config = dict(
    num_hidden_layers=13,
    num_attention_heads=3,
    num_key_value_heads=3,
    hidden_act='squared_relu',
    norm='rmsnorm',
    norm_place='pre',
    init_std_o=0.0,
    init_std_down=0.0,
    lr_mult_qkv=0.5,
    warmup_steps=464,
    final_lr_fraction=0.03,
)
Each number is 50 + 10 x the weight over the matrix's rms, rounded and kept within 0 to 99. Layers, rows and columns count from 0.

# up: layer 6 MLP up, 384x96, rms 0.123, rows 69-104, columns 0-95
# down: layer 6 MLP down (transposed), 384x96, rms 0.113, rows 69-104, columns 0-95
up69:61 52 51 42 37 47 60 65 58 51 57 41 62 42 56 36 73 44 69 53 43 47 42 41 47 69 50 31 51 33 61 50 71 48 75 54 67 51 37 47 49 56 49 66 43 49 61 53 61 47 50 54 36 43 48 62 55 41 51 69 49 41 55 45 48 40 60 47 54 43 56 50 45 52 55 57 75 55 58 53 57 22 70 37 49 47 48 29 51 50 34 45 42 46 52 69
down69:56 51 54 60 43 57 37 20 48 52 57 52 50 42 67 47 39 58 54 55 45 60 60 60 48 51 73 65 41 50 35 31 48 65 51 43 37 42 67 52 45 65 48 31 54 45 49 41 39 63 63 37 57 63 74 46 52 62 37 51 61 54 47 60 57 61 41 45 34 47 54 57 49 64 57 41 40 50 38 36 47 52 43 58 47 42 41 60 46 49 59 42 51 42 50 50
up70:45 54 38 59 55 48 44 78 50 51 58 50 54 59 45 35 46 46 56 54 52 66 34 38 54 56 54 60 49 43 48 34 48 44 43 59 50 47 65 43 70 57 56 64 39 56 46 58 43 52 50 63 48 38 45 64 56 44 49 49 47 45 38 43 48 55 42 43 57 30 47 49 51 50 37 57 53 42 54 58 43 60 50 61 50 49 40 56 53 65 53 47 51 56 46 62
down70:38 36 53 50 50 59 41 41 42 50 40 44 33 59 65 48 48 63 50 38 37 59 66 29 48 44 46 42 54 60 53 42 48 51 40 49 52 71 43 48 48 44 54 51 44 41 65 53 36 45 50 43 49 57 49 56 39 46 36 51 66 57 49 44 58 36 46 57 47 44 44 51 42 54 61 60 50 58 62 56 52 47 60 51 40 50 30 33 47 52 51 42 63 49 53 50
up71:48 57 34 65 49 64 32 52 52 68 64 50 55 77 42 45 77 45 56 56 42 36 52 61 34 66 48 61 45 36 67 52 53 45 81 45 53 69 66 50 46 48 43 58 51 36 51 42 50 57 64 45 41 54 55 64 53 61 61 45 65 39 54 53 51 42 44 40 54 58 37 53 39 47 40 59 68 76 60 37 43 59 45 58 51 58 48 50 66 36 51 44 31 21 49 64
down71:60 58 31 65 51 47 52 60 55 55 53 43 52 59 44 31 61 42 44 68 45 56 53 32 37 47 51 55 78 69 69 67 50 27 54 43 68 49 36 44 54 38 57 53 52 52 44 40 27 58 52 79 53 75 36 61 52 57 51 53 45 35 64 33 83 48 39 64 41 55 32 38 53 42 43 53 53 58 63 58 48 27 64 35 43 52 33 50 39 56 42 43 49 58 45 57
up72:56 55 55 55 54 68 58 49 50 46 60 40 61 37 47 38 59 45 61 43 55 48 58 59 42 50 60 35 63 57 59 47 59 50 55 57 47 82 49 56 50 49 45 63 24 63 41 43 49 52 55 47 43 64 56 46 48 51 36 49 30 66 45 36 68 39 40 66 56 59 67 51 49 33 39 57 51 60 47 53 48 46 58 54 58 37 39 50 46 52 38 50 24 41 47 53
down72:38 48 49 43 44 44 50 49 36 49 47 46 46 65 51 31 53 53 37 51 52 61 53 53 52 46 71 58 39 45 51 50 34 46 43 39 50 10 57 45 60 64 36 46 63 64 42 51 54 56 48 50 44 34 44 56 48 57 48 56 52 37 57 59 45 65 51 27 59 36 40 49 49 53 69 56 48 50 57 60 56 48 46 49 47 55 40 45 62 53 52 56 57 66 61 42
up73:44 43 42 54 52 46 51 63 54 65 71 58 33 67 54 47 37 41 55 73 52 40 49 58 34 54 54 29 53 30 54 48 57 49 54 28 44 40 26 43 45 62 46 60 64 39 73 51 60 60 29 55 33 32 32 50 61 46 52 64 55 33 42 45 47 69 35 33 65 43 72 47 45 69 33 44 47 52 40 43 52 57 43 50 75 48 54 58 65 43 52 48 52 56 56 55
down73:58 58 65 40 53 64 33 59 39 58 33 36 55 40 46 44 51 68 38 32 45 57 52 41 57 47 63 36 50 56 62 46 55 51 35 48 55 56 70 67 50 83 54 39 73 64 50 36 54 50 81 42 59 29 60 51 40 67 48 73 47 56 56 50 66 53 62 65 62 50 61 30 41 52 43 54 52 56 52 87 47 46 60 47 44 40 34 50 48 42 54 42 60 53 60 34
up74:56 56 32 74 54 68 47 53 33 61 43 41 57 41 38 46 47 42 51 55 52 49 59 59 38 54 51 51 44 47 59 33 55 57 46 52 40 49 49 47 42 36 52 40 46 48 52 63 48 47 52 42 40 45 39 33 48 59 38 43 45 57 40 45 41 54 52 39 60 49 40 45 46 61 30 54 48 45 47 45 48 49 53 61 56 59 37 45 58 49 58 61 50 65 50 49
down74:41 53 29 37 47 52 41 55 65 60 42 42 42 63 49 52 48 59 44 53 41 54 68 42 60 51 48 49 65 54 54 56 45 50 48 57 45 28 50 55 42 32 59 42 39 51 41 50 51 31 49 48 45 48 51 55 48 42 48 46 58 56 47 49 48 45 45 60 35 45 56 42 34 41 39 52 54 44 48 46 60 47 36 57 55 56 39 51 63 58 58 39 70 42 70 56
up75:60 54 34 47 55 57 53 63 63 56 69 51 70 33 31 33 72 34 59 62 37 46 58 60 46 63 37 36 52 48 52 51 50 43 51 57 54 52 52 46 53 44 54 39 48 40 67 52 56 55 39 45 60 43 51 66 59 46 43 65 48 32 39 45 24 54 45 56 45 56 47 47 43 52 45 48 67 64 40 56 42 41 48 53 55 77 55 27 65 39 50 35 61 40 38 58
down75:35 41 59 53 31 40 63 58 26 55 44 41 66 53 48 42 57 51 39 53 57 68 20 49 55 39 56 71 61 37 54 57 47 58 43 52 40 45 43 49 67 59 52 58 58 43 42 55 49 35 56 53 48 48 35 43 59 40 56 63 36 55 58 52 61 53 64 61 54 48 24 47 37 70 42 73 64 59 55 47 46 53 46 56 36 49 38 55 34 45 58 59 48 47 56 49
up76:66 58 51 59 54 60 55 57 51 50 51 43 62 48 52 50 63 40 64 40 62 52 64 53 50 45 55 43 44 45 59 47 49 60 55 44 54 63 67 31 67 42 38 51 33 41 51 55 59 59 39 67 38 53 35 61 40 50 51 65 65 63 45 58 61 43 63 64 38 34 44 57 39 58 47 60 75 72 37 37 44 50 74 53 73 65 27 55 57 58 47 55 43 44 70 55
down76:44 41 75 46 43 57 40 45 41 41 35 37 42 67 45 53 32 64 48 49 52 60 46 82 52 40 57 42 56 44 44 42 41 49 31 42 44 47 60 35 53 49 55 65 50 50 54 62 48 54 42 59 40 53 66 48 57 77 69 57 44 60 24 52 51 54 63 41 59 51 49 40 39 68 47 41 34 48 58 59 32 53 54 57 49 38 46 59 36 40 53 49 58 73 53 38
up77:52 49 36 35 41 55 63 48 30 71 32 44 41 50 54 41 50 49 52 55 61 48 48 44 44 63 53 48 53 57 55 47 36 66 63 45 39 48 48 52 50 50 45 51 43 36 41 55 55 64 60 37 49 56 68 45 42 54 60 33 54 42 50 44 41 39 64 51 61 43 54 48 53 68 35 63 61 57 54 47 40 31 41 53 62 58 50 55 81 33 38 39 25 54 48 51
down77:32 51 32 68 48 45 47 51 45 54 45 62 42 38 58 63 47 69 40 48 39 53 45 65 52 52 38 45 49 47 39 45 71 35 37 36 42 29 32 34 49 54 43 62 46 53 45 35 59 53 27 37 48 57 66 45 54 55 41 37 38 42 59 52 41 43 33 40 56 49 51 42 59 63 36 63 65 50 28 53 60 49 60 38 38 44 54 44 36 57 37 36 44 64 58 46
up78:37 65 31 41 39 54 46 50 52 65 63 60 41 56 53 38 68 39 55 51 40 51 60 38 44 44 41 62 43 50 59 67 57 52 48 58 58 57 30 40 59 50 38 37 45 29 34 61 58 51 47 53 84 58 50 55 54 51 55 45 60 57 60 48 54 61 50 57 58 52 65 46 40 40 46 29 55 55 44 55 57 42 50 45 53 36 55 62 56 54 49 63 65 48 46 56
down78:29 39 58 44 42 41 29 45 51 48 26 45 52 45 42 57 45 59 54 66 47 48 43 51 49 64 69 53 41 51 54 46 58 34 51 55 42 51 62 51 46 55 41 54 61 35 51 43 44 52 50 57 58 58 53 48 47 72 60 55 67 46 54 65 62 35 44 51 57 29 57 60 49 55 59 60 55 54 59 59 61 50 51 50 55 31 61 50 55 41 64 34 57 47 47 54
up79:49 47 48 56 41 54 56 57 24 51 38 57 40 61 50 71 63 39 70 50 71 29 45 35 50 53 40 37 67 46 37 51 61 50 52 37 47 54 63 75 52 59 49 61 32 56 45 46 44 52 52 50 42 55 62 56 66 24 37 53 38 43 55 46 46 62 33 49 65 30 55 61 52 42 58 58 61 61 31 53 51 42 43 42 50 53 50 54 57 56 52 39 61 40 58 63
down79:42 44 28 34 59 46 55 53 49 49 48 50 49 55 44 38 50 41 39 41 63 40 57 52 43 50 38 53 45 61 61 43 53 58 56 47 46 52 49 44 59 36 66 53 51 32 46 35 53 31 54 37 55 34 45 36 30 53 50 55 71 58 51 61 53 77 68 61 49 65 69 50 59 66 51 52 34 69 63 39 65 60 57 57 55 55 62 45 39 53 63 57 55 49 64 46
up80:60 58 49 36 53 70 54 54 34 52 47 63 67 55 49 43 59 42 56 46 38 60 44 43 46 57 41 42 49 33 49 45 67 57 46 30 60 45 37 61 50 52 39 53 41 48 43 48 53 56 52 60 40 57 48 47 50 51 56 66 56 51 52 65 55 40 35 39 59 60 56 42 54 55 39 47 53 48 55 42 52 54 35 50 40 49 32 52 48 58 60 63 51 34 30 49
down80:47 35 68 51 56 43 52 42 43 52 44 39 48 56 48 40 48 57 44 54 42 36 54 39 52 44 51 58 51 51 48 52 51 57 42 68 48 56 65 45 49 46 61 43 52 44 43 48 51 51 47 39 54 48 56 54 61 41 42 39 54 56 62 44 56 51 59 61 56 48 54 58 55 54 53 50 43 43 48 44 44 50 52 41 60 48 65 49 46 31 64 38 63 66 68 42
up81:54 47 39 47 62 47 48 63 35 52 63 41 39 57 38 57 64 54 44 36 52 47 40 38 40 50 47 52 34 39 44 56 47 66 54 39 48 52 29 55 52 51 25 55 49 55 36 59 41 63 56 29 60 48 50 54 62 32 67 35 49 45 54 44 42 57 53 44 46 50 55 54 43 63 43 55 52 45 43 47 49 47 48 42 66 40 51 56 51 32 50 54 34 34 68 46
down81:43 50 50 58 66 49 45 47 47 56 26 49 57 46 62 39 43 54 48 48 37 50 63 65 53 53 54 40 64 60 56 52 59 34 40 60 56 37 52 47 51 43 57 53 54 57 67 53 52 56 47 68 39 56 48 59 52 62 42 67 47 53 40 64 41 37 34 49 50 47 59 47 55 57 39 67 49 52 51 52 49 38 51 51 29 64 38 45 44 52 46 67 48 56 41 44
up82:73 57 37 52 52 46 40 60 38 58 59 63 69 42 30 38 46 59 46 66 57 49 29 42 46 58 54 52 44 44 57 35 63 42 64 34 57 55 55 71 52 34 51 58 44 57 47 45 35 51 64 38 41 50 26 52 55 54 50 41 40 64 47 54 60 40 42 69 62 54 63 46 42 54 45 36 48 50 41 53 44 59 61 54 54 52 45 47 51 52 63 43 55 56 52 51
down82:39 46 50 44 62 53 55 51 41 63 37 45 38 59 53 47 60 38 57 42 41 50 64 61 57 33 49 50 55 53 60 60 49 30 36 57 36 67 39 41 45 53 58 41 39 43 61 42 41 47 38 67 42 38 55 64 48 58 62 50 59 48 58 46 60 55 45 24 63 48 66 43 49 53 47 50 47 51 61 36 61 51 43 49 37 59 48 64 46 55 42 45 50 46 40 46
up83:53 72 36 39 38 37 51 62 53 50 45 42 56 32 51 42 59 43 49 45 49 21 46 55 41 60 38 43 47 38 60 48 76 51 50 46 69 45 52 66 73 54 50 51 36 39 73 54 58 45 68 61 68 33 77 69 43 63 38 77 53 43 18 56 57 58 56 39 63 45 43 44 59 55 51 50 47 50 69 54 67 48 46 28 62 44 44 43 44 53 42 44 53 41 36 58
down83:33 57 44 67 43 67 32 50 61 45 44 54 43 71 55 51 52 43 55 46 34 49 68 44 59 56 39 64 43 45 28 62 52 48 51 57 72 42 57 33 34 70 56 70 60 36 65 47 73 46 53 61 72 62 61 69 48 51 48 54 39 51 68 57 49 47 37 53 29 52 53 47 56 38 56 73 38 53 52 44 41 41 57 72 36 31 58 55 46 40 64 36 40 40 46 24
up84:58 55 45 69 55 53 51 63 56 51 37 45 62 46 51 57 61 30 65 50 61 48 37 46 44 49 44 53 69 33 63 36 44 55 66 47 62 44 66 45 50 62 39 55 38 39 27 56 60 51 50 42 34 51 48 45 72 39 54 47 47 60 55 38 50 33 57 66 60 40 37 67 43 62 30 47 51 61 61 42 34 42 54 56 60 35 58 53 58 53 46 36 33 49 56 55
down84:61 48 54 58 39 65 55 74 43 58 49 35 35 60 57 27 57 64 51 45 62 44 69 39 35 37 49 49 60 30 61 51 48 42 37 47 40 28 51 52 34 46 41 50 50 60 40 46 51 47 50 44 43 49 47 35 29 27 57 54 49 59 27 57 58 55 40 48 70 49 47 48 26 43 57 62 43 48 35 40 38 69 48 56 42 47 53 42 58 56 35 51 64 52 55 54
up85:58 45 45 44 44 45 46 66 53 50 57 37 64 53 46 52 56 49 74 55 53 37 49 32 41 64 42 48 37 58 45 48 53 49 59 50 57 52 38 41 60 49 64 57 54 39 42 48 51 49 52 47 67 33 51 59 55 45 37 71 47 54 34 43 39 76 35 46 46 48 54 49 56 50 52 48 78 52 41 52 52 50 51 45 54 36 46 52 50 66 44 30 40 39 41 49
down85:44 29 47 40 59 52 61 47 52 42 56 52 74 41 54 35 63 53 50 53 46 43 66 56 43 55 34 57 41 33 29 57 44 58 45 51 58 49 43 50 37 44 62 53 51 48 35 52 30 59 48 48 57 48 41 52 49 44 44 32 57 50 44 39 60 48 62 42 41 57 42 46 45 26 61 44 52 52 57 45 37 55 63 64 46 59 64 58 61 58 60 61 48 43 61 67
up86:60 56 51 50 24 57 43 52 43 50 56 50 46 51 48 41 59 37 47 62 54 43 33 51 52 47 38 53 35 47 81 41 44 58 67 70 47 58 50 51 62 54 42 35 51 46 41 52 49 61 38 49 47 44 43 40 46 57 47 62 59 46 49 42 33 68 53 63 67 29 51 61 65 45 46 49 48 38 57 58 52 47 45 64 52 63 62 56 63 47 34 41 52 68 41 46
down86:43 45 45 60 59 39 62 58 58 44 42 36 60 47 50 27 51 50 55 50 49 48 45 55 55 45 72 43 74 55 33 33 35 52 48 33 44 46 64 30 52 52 57 49 53 35 66 42 55 40 57 53 53 53 54 50 49 55 65 42 47 44 72 56 44 57 55 49 56 69 60 51 43 52 41 55 51 50 43 37 55 65 45 65 47 49 52 49 36 53 55 46 64 35 69 49
up87:69 58 36 54 47 47 48 51 40 71 75 54 43 62 54 50 43 42 52 43 48 53 45 45 46 42 43 50 41 47 55 47 44 38 49 44 48 51 54 41 47 55 57 60 38 49 45 51 50 54 52 57 63 54 42 45 38 51 40 61 55 48 54 55 57 60 65 44 42 61 43 55 46 48 41 46 41 45 52 81 58 58 47 40 42 42 32 56 49 54 46 62 38 54 59 69
down87:57 37 35 34 55 46 44 33 46 45 45 45 50 62 53 49 48 64 58 55 53 49 51 42 57 40 49 43 48 47 49 58 38 49 52 35 62 65 45 53 57 48 65 44 39 33 48 50 51 45 42 49 48 77 45 53 50 56 39 37 63 51 48 60 53 44 64 48 50 47 57 56 39 59 47 42 40 59 55 49 61 56 56 38 48 57 56 46 57 46 59 43 50 66 60 57
up88:55 61 55 47 42 43 45 55 46 67 48 53 64 44 47 36 57 49 43 65 61 48 47 44 40 54 43 52 38 50 58 63 60 28 51 43 51 51 46 40 57 49 44 48 42 49 41 45 68 55 44 55 54 72 28 65 42 50 48 67 40 39 61 54 58 46 48 46 49 57 52 47 53 59 68 40 50 62 48 69 68 42 55 53 58 52 42 35 64 54 36 26 50 38 43 66
down88:35 55 46 48 46 55 37 57 49 38 35 40 66 73 52 52 44 64 32 31 44 41 47 55 62 61 42 49 53 46 59 43 55 54 50 53 54 65 34 63 43 55 47 57 48 44 58 50 39 55 44 50 55 63 50 54 54 55 50 34 73 55 46 46 69 58 53 19 56 45 57 55 59 54 56 49 31 43 55 39 42 34 63 37 42 44 31 48 53 43 47 33 58 55 52 40
up89:53 56 44 74 47 62 54 50 65 52 62 42 45 68 46 62 61 40 49 59 47 35 39 62 45 64 41 54 60 43 59 58 49 64 52 46 41 52 40 37 35 60 54 34 36 48 38 51 45 55 44 52 42 70 42 42 36 59 52 49 55 41 37 50 47 46 64 33 35 30 53 39 44 56 56 60 57 58 44 59 57 48 32 46 76 53 64 42 66 33 42 56 40 56 48 50
down89:65 38 48 51 43 40 55 32 54 43 57 39 35 60 48 50 48 53 43 53 48 51 47 59 37 41 50 54 43 47 60 61 64 48 62 67 65 56 72 49 33 47 60 40 57 48 23 47 72 63 62 25 53 44 58 64 56 54 49 61 71 56 48 44 67 31 55 47 45 62 39 52 51 62 44 67 40 47 45 49 51 42 48 35 47 48 47 64 40 45 59 47 63 58 34 40
up90:58 60 39 52 44 48 46 60 42 68 53 49 54 45 46 54 39 25 62 56 64 20 50 46 56 56 36 45 53 32 52 63 39 45 50 42 61 34 53 49 43 56 43 54 53 30 41 61 56 48 51 38 68 36 40 67 46 50 40 45 58 49 32 61 36 48 37 36 61 48 64 46 62 42 54 52 33 71 45 41 65 55 55 55 53 58 50 46 60 60 58 32 40 31 32 59
down90:73 47 57 56 49 46 52 50 56 28 54 46 51 43 54 55 47 41 70 69 45 66 42 55 45 65 55 46 58 46 46 43 43 43 60 53 51 39 50 52 58 53 53 52 58 58 50 52 52 37 36 77 68 47 51 46 42 49 39 71 24 44 54 39 57 61 39 56 61 48 29 53 51 57 53 36 50 31 44 34 43 62 51 37 49 33 38 55 50 63 65 48 37 47 41 49
up91:54 57 69 49 31 42 46 59 32 73 47 45 47 48 46 54 42 44 60 52 56 48 32 38 43 52 49 30 53 48 59 36 61 48 49 58 54 40 37 57 51 63 31 68 44 52 60 42 72 55 38 61 40 50 57 60 28 37 66 48 35 46 39 68 45 48 42 53 63 43 53 56 48 45 52 57 52 45 48 62 62 61 51 56 48 57 48 46 55 55 49 47 46 37 47 53
down91:41 48 51 38 61 53 52 43 34 45 49 32 58 49 54 40 65 62 36 41 38 63 64 48 60 59 44 44 58 52 54 46 42 46 43 47 40 64 60 33 50 40 56 36 46 54 64 51 31 49 76 45 53 52 43 51 64 48 48 54 53 50 53 49 63 50 55 53 36 48 70 54 55 43 47 51 47 39 38 43 41 30 65 61 51 35 59 47 55 48 42 41 51 47 56 52
up92:41 63 56 51 52 49 75 59 61 37 61 69 58 40 55 53 51 38 57 64 50 39 58 65 33 59 44 53 58 49 56 52 52 52 65 50 62 41 46 52 72 62 52 67 40 51 45 49 33 68 45 52 60 51 66 58 68 51 47 56 61 31 58 33 45 52 33 42 44 49 44 52 60 33 63 32 55 51 48 55 36 42 40 44 64 51 45 49 51 49 43 48 52 48 48 50
down92:43 40 60 46 63 63 41 52 54 43 28 43 46 46 27 30 72 39 62 55 34 46 50 50 53 51 43 45 63 41 43 56 50 60 46 42 53 34 46 50 48 28 41 35 41 45 56 52 57 49 35 54 49 45 54 48 35 51 51 59 30 49 49 57 49 50 60 55 44 63 50 39 43 50 51 50 57 59 43 71 40 63 45 66 42 55 60 52 54 53 48 60 28 35 52 68
up93:57 59 26 67 17 62 69 70 54 52 44 54 57 53 37 45 49 67 53 70 48 28 54 62 30 68 43 58 53 55 47 47 59 51 59 56 33 44 59 47 58 46 67 36 37 52 52 60 52 61 38 48 44 48 49 38 38 54 47 69 53 38 47 41 54 60 61 46 46 39 34 51 52 44 47 33 57 55 47 49 47 49 39 38 55 45 37 42 66 26 56 54 56 56 34 50
down93:61 62 66 53 53 63 55 43 31 50 30 43 37 81 43 41 38 34 43 82 39 71 53 73 31 45 52 66 47 47 42 75 44 37 54 58 67 43 73 47 50 61 45 54 51 56 55 68 53 49 38 39 58 36 52 53 48 49 39 48 43 46 43 63 57 37 45 29 49 67 57 42 61 43 51 51 54 38 43 51 63 43 60 44 61 53 64 57 55 53 56 52 57 47 61 54
up94:43 49 34 52 59 38 56 56 60 67 49 52 50 51 47 44 45 51 59 56 62 36 53 31 44 54 55 58 31 58 47 41 56 59 52 63 63 53 54 63 56 41 47 60 45 70 58 53 59 56 42 46 55 70 42 56 37 55 38 55 57 59 42 43 29 62 43 61 50 46 45 44 69 46 58 53 37 45 63 61 58 50 57 44 55 45 40 58 50 23 39 41 44 65 39 50
down94:48 43 62 54 40 37 55 48 58 53 27 69 63 62 43 49 52 37 54 45 49 59 54 55 53 58 58 53 68 46 35 32 56 45 53 57 47 51 58 41 45 51 52 46 59 44 31 52 50 61 58 57 52 54 29 47 51 54 49 49 37 33 50 49 49 48 51 59 45 39 53 77 44 49 50 58 52 54 38 49 56 55 45 64 35 60 31 55 56 53 67 55 22 43 59 50
up95:57 66 49 45 44 54 49 58 64 58 49 49 56 43 59 65 62 52 66 63 51 40 47 37 45 63 59 46 43 34 49 42 53 55 58 43 45 47 41 59 58 66 58 52 50 47 16 54 79 47 29 55 72 33 66 64 58 36 44 61 53 51 29 41 38 42 46 60 53 61 52 38 51 60 56 49 57 63 52 46 64 53 59 51 46 69 47 51 68 56 37 46 40 49 48 63
down95:39 51 61 38 60 60 53 41 51 54 41 59 53 42 63 41 53 54 48 47 64 57 42 49 42 47 39 41 46 25 53 53 27 64 55 46 46 48 31 39 47 49 60 55 46 61 50 40 48 41 34 59 39 39 59 55 49 46 42 48 56 31 39 37 61 44 52 47 64 64 35 44 54 48 68 42 66 48 56 36 60 60 52 46 50 36 43 48 52 72 55 64 51 36 49 75
up96:65 49 44 70 31 52 55 63 49 49 55 53 52 58 50 32 60 38 46 56 43 55 62 53 34 59 48 51 34 50 44 54 38 50 68 35 54 47 50 49 56 52 65 42 46 48 34 62 52 59 45 46 60 39 37 44 49 56 52 61 48 38 55 47 48 55 55 41 53 59 50 62 42 60 18 57 37 49 49 33 57 24 57 35 63 44 37 29 69 37 35 40 50 39 44 56
down96:48 33 61 39 35 45 58 48 41 52 59 61 54 48 66 52 40 45 56 46 48 70 56 38 59 46 61 61 65 48 57 52 66 37 44 48 50 55 35 58 54 54 55 49 40 49 50 62 27 62 26 60 42 58 49 51 56 47 43 61 24 70 51 56 44 42 54 50 53 52 39 30 47 39 41 48 62 68 56 43 57 67 57 46 60 40 45 27 50 46 51 51 54 38 70 55
up97:52 56 50 42 41 46 64 49 47 48 45 54 72 41 45 51 47 34 79 51 46 34 61 43 45 49 45 39 57 43 35 34 62 49 57 45 75 56 36 53 59 54 55 55 46 45 70 49 60 62 58 43 40 75 54 59 66 47 40 34 49 48 54 34 42 62 54 42 60 54 69 59 47 47 67 54 70 53 37 47 48 51 40 33 71 46 57 38 51 41 57 57 31 42 57 56
down97:47 63 48 54 63 70 53 48 43 54 61 51 40 47 48 67 65 83 54 57 54 49 49 46 48 46 46 37 66 34 46 28 55 59 56 51 46 53 55 42 57 45 36 48 60 51 43 44 55 43 70 58 53 50 68 41 26 59 61 53 60 57 47 73 36 52 67 57 38 57 57 44 66 37 69 49 61 57 69 56 65 38 59 64 55 57 36 40 60 50 57 55 61 48 63 55
up98:70 48 61 48 51 47 49 53 28 59 52 45 56 49 42 60 43 48 54 37 57 56 47 39 52 47 45 40 41 51 39 38 48 48 72 62 59 46 38 43 54 29 54 54 51 35 65 59 57 58 41 44 47 38 51 60 52 67 47 40 40 58 49 61 46 36 45 54 56 55 52 61 70 42 45 49 48 59 53 45 41 43 42 64 70 74 33 44 54 59 42 56 35 47 51 66
down98:48 34 51 40 55 29 47 55 40 35 49 45 37 43 66 61 54 58 67 46 39 56 42 47 71 47 44 46 60 58 45 43 46 56 56 39 43 42 40 42 62 47 68 55 62 50 68 40 39 42 55 64 38 42 48 38 53 70 35 59 44 37 55 54 60 44 52 47 61 52 46 44 50 49 54 35 38 54 51 38 39 32 51 47 49 57 38 51 56 51 43 55 44 41 47 56
up99:64 54 42 55 53 44 49 50 47 66 51 43 46 52 42 54 51 53 49 44 58 48 44 52 43 55 48 43 38 54 36 55 48 45 50 38 52 38 42 51 56 70 46 41 31 45 41 79 51 57 52 50 45 58 45 58 41 42 55 33 42 53 35 78 53 41 64 36 41 44 57 59 56 75 53 62 52 61 55 37 43 39 51 50 73 30 61 50 56 29 44 57 41 55 56 45
down99:47 39 49 48 51 43 55 54 47 55 14 34 48 47 52 41 46 62 42 60 41 73 54 36 64 56 49 47 49 52 58 47 61 38 47 45 54 37 45 54 59 55 49 46 36 68 62 36 46 34 34 54 47 38 60 58 61 51 44 42 63 34 57 48 48 52 55 49 60 57 42 38 48 61 61 59 53 74 25 45 35 47 58 43 55 32 48 48 46 36 46 64 56 48 50 44
up100:56 42 46 54 42 51 46 48 48 66 35 66 38 56 57 54 67 46 59 47 41 42 54 46 48 39 44 58 39 45 58 36 43 37 65 44 47 49 46 38 55 58 53 47 46 41 39 57 39 50 68 46 46 57 45 57 48 44 49 30 64 75 57 55 40 59 58 43 55 61 43 33 61 57 52 68 60 65 46 45 51 50 47 45 70 47 34 32 59 47 52 50 41 41 48 57
down100:52 44 51 73 61 54 53 48 53 39 62 37 47 70 50 45 56 69 48 44 58 68 55 43 42 40 58 29 54 56 47 49 47 53 48 47 53 62 47 38 42 66 52 62 48 44 64 62 64 40 50 49 41 57 53 50 46 46 43 58 30 52 44 54 52 65 38 62 42 63 60 52 50 41 65 52 47 48 57 47 52 59 55 43 56 38 55 64 52 58 42 45 46 38 50 57
up101:50 52 37 58 44 51 33 65 65 52 52 66 50 40 52 43 34 50 55 53 59 46 56 63 51 43 53 45 46 44 60 44 62 53 53 62 48 41 48 44 32 58 40 49 41 52 55 62 53 55 45 40 40 54 32 54 45 49 71 49 43 44 58 46 62 39 52 43 49 58 53 50 36 45 33 50 63 38 42 65 46 40 59 43 41 50 51 54 54 52 58 39 47 33 47 41
down101:52 33 61 54 65 37 43 41 49 47 42 31 49 60 42 42 52 72 58 44 48 39 57 32 54 42 52 55 54 57 50 64 41 42 56 47 50 47 46 52 60 44 46 47 60 62 53 50 51 57 51 48 47 82 57 55 45 64 39 50 49 53 46 42 43 65 37 39 50 31 57 46 47 53 35 41 59 51 54 40 54 52 38 57 40 39 45 53 59 35 56 52 58 57 55 58
up102:36 54 45 44 61 56 56 48 40 53 58 43 60 67 40 48 47 73 52 69 46 39 56 37 73 54 54 29 24 38 48 47 65 53 56 58 56 73 48 39 42 59 59 45 34 71 33 57 49 53 46 46 55 41 52 66 40 52 33 58 48 57 55 44 56 43 51 52 59 48 51 31 54 43 51 42 53 51 53 51 47 55 51 51 46 37 46 53 53 41 59 50 55 62 43 46
down102:47 39 56 42 52 29 47 49 67 49 44 76 43 55 50 54 47 35 62 49 49 46 35 50 37 48 45 50 59 49 58 48 49 42 50 47 61 37 51 43 58 39 59 62 64 48 48 33 50 53 56 55 55 56 50 26 47 48 56 36 55 51 49 56 45 58 45 39 42 58 50 64 38 52 48 57 53 35 35 55 49 57 48 54 44 66 57 56 61 36 49 56 40 47 43 48
up103:56 56 55 57 44 44 66 65 48 43 45 41 44 37 47 47 41 49 55 45 42 39 35 42 40 60 38 44 55 45 46 45 64 55 60 56 50 60 60 59 41 49 50 53 64 47 52 42 31 62 58 47 49 56 45 72 55 51 24 50 41 46 54 35 13 53 49 50 51 55 63 63 45 55 45 50 47 56 44 65 52 65 49 40 48 60 72 43 51 46 62 39 44 45 52 60
down103:56 47 35 44 34 64 58 55 53 65 55 53 54 66 51 38 61 65 35 55 54 39 59 48 51 58 53 49 59 29 57 46 61 40 58 55 47 44 45 58 48 51 53 51 47 62 58 39 53 35 63 42 66 37 36 46 43 48 59 40 62 62 56 44 41 53 43 68 72 44 67 51 68 59 55 45 34 63 59 25 51 63 60 51 50 51 55 56 55 55 52 67 45 41 61 55
up104:44 58 52 49 35 51 47 39 36 46 39 46 43 43 30 33 46 59 59 48 41 51 58 44 25 56 51 34 18 34 69 49 47 62 67 64 68 59 26 58 43 74 47 59 21 36 62 57 50 63 52 40 63 28 48 58 43 39 30 60 33 58 53 45 37 59 50 69 61 49 52 54 59 64 60 52 53 61 54 53 41 54 53 18 52 43 48 49 45 49 54 37 53 56 42 61
down104:37 46 37 64 50 53 70 40 44 62 52 72 63 44 69 47 57 49 49 49 64 53 53 65 69 40 27 53 52 47 47 35 46 41 49 41 45 59 57 45 30 50 52 58 55 65 52 42 45 53 55 41 54 58 35 54 55 25 49 59 24 39 64 66 39 53 59 28 32 49 45 47 67 40 56 62 49 40 68 41 49 47 43 48 48 34 44 49 66 54 46 71 37 67 71 46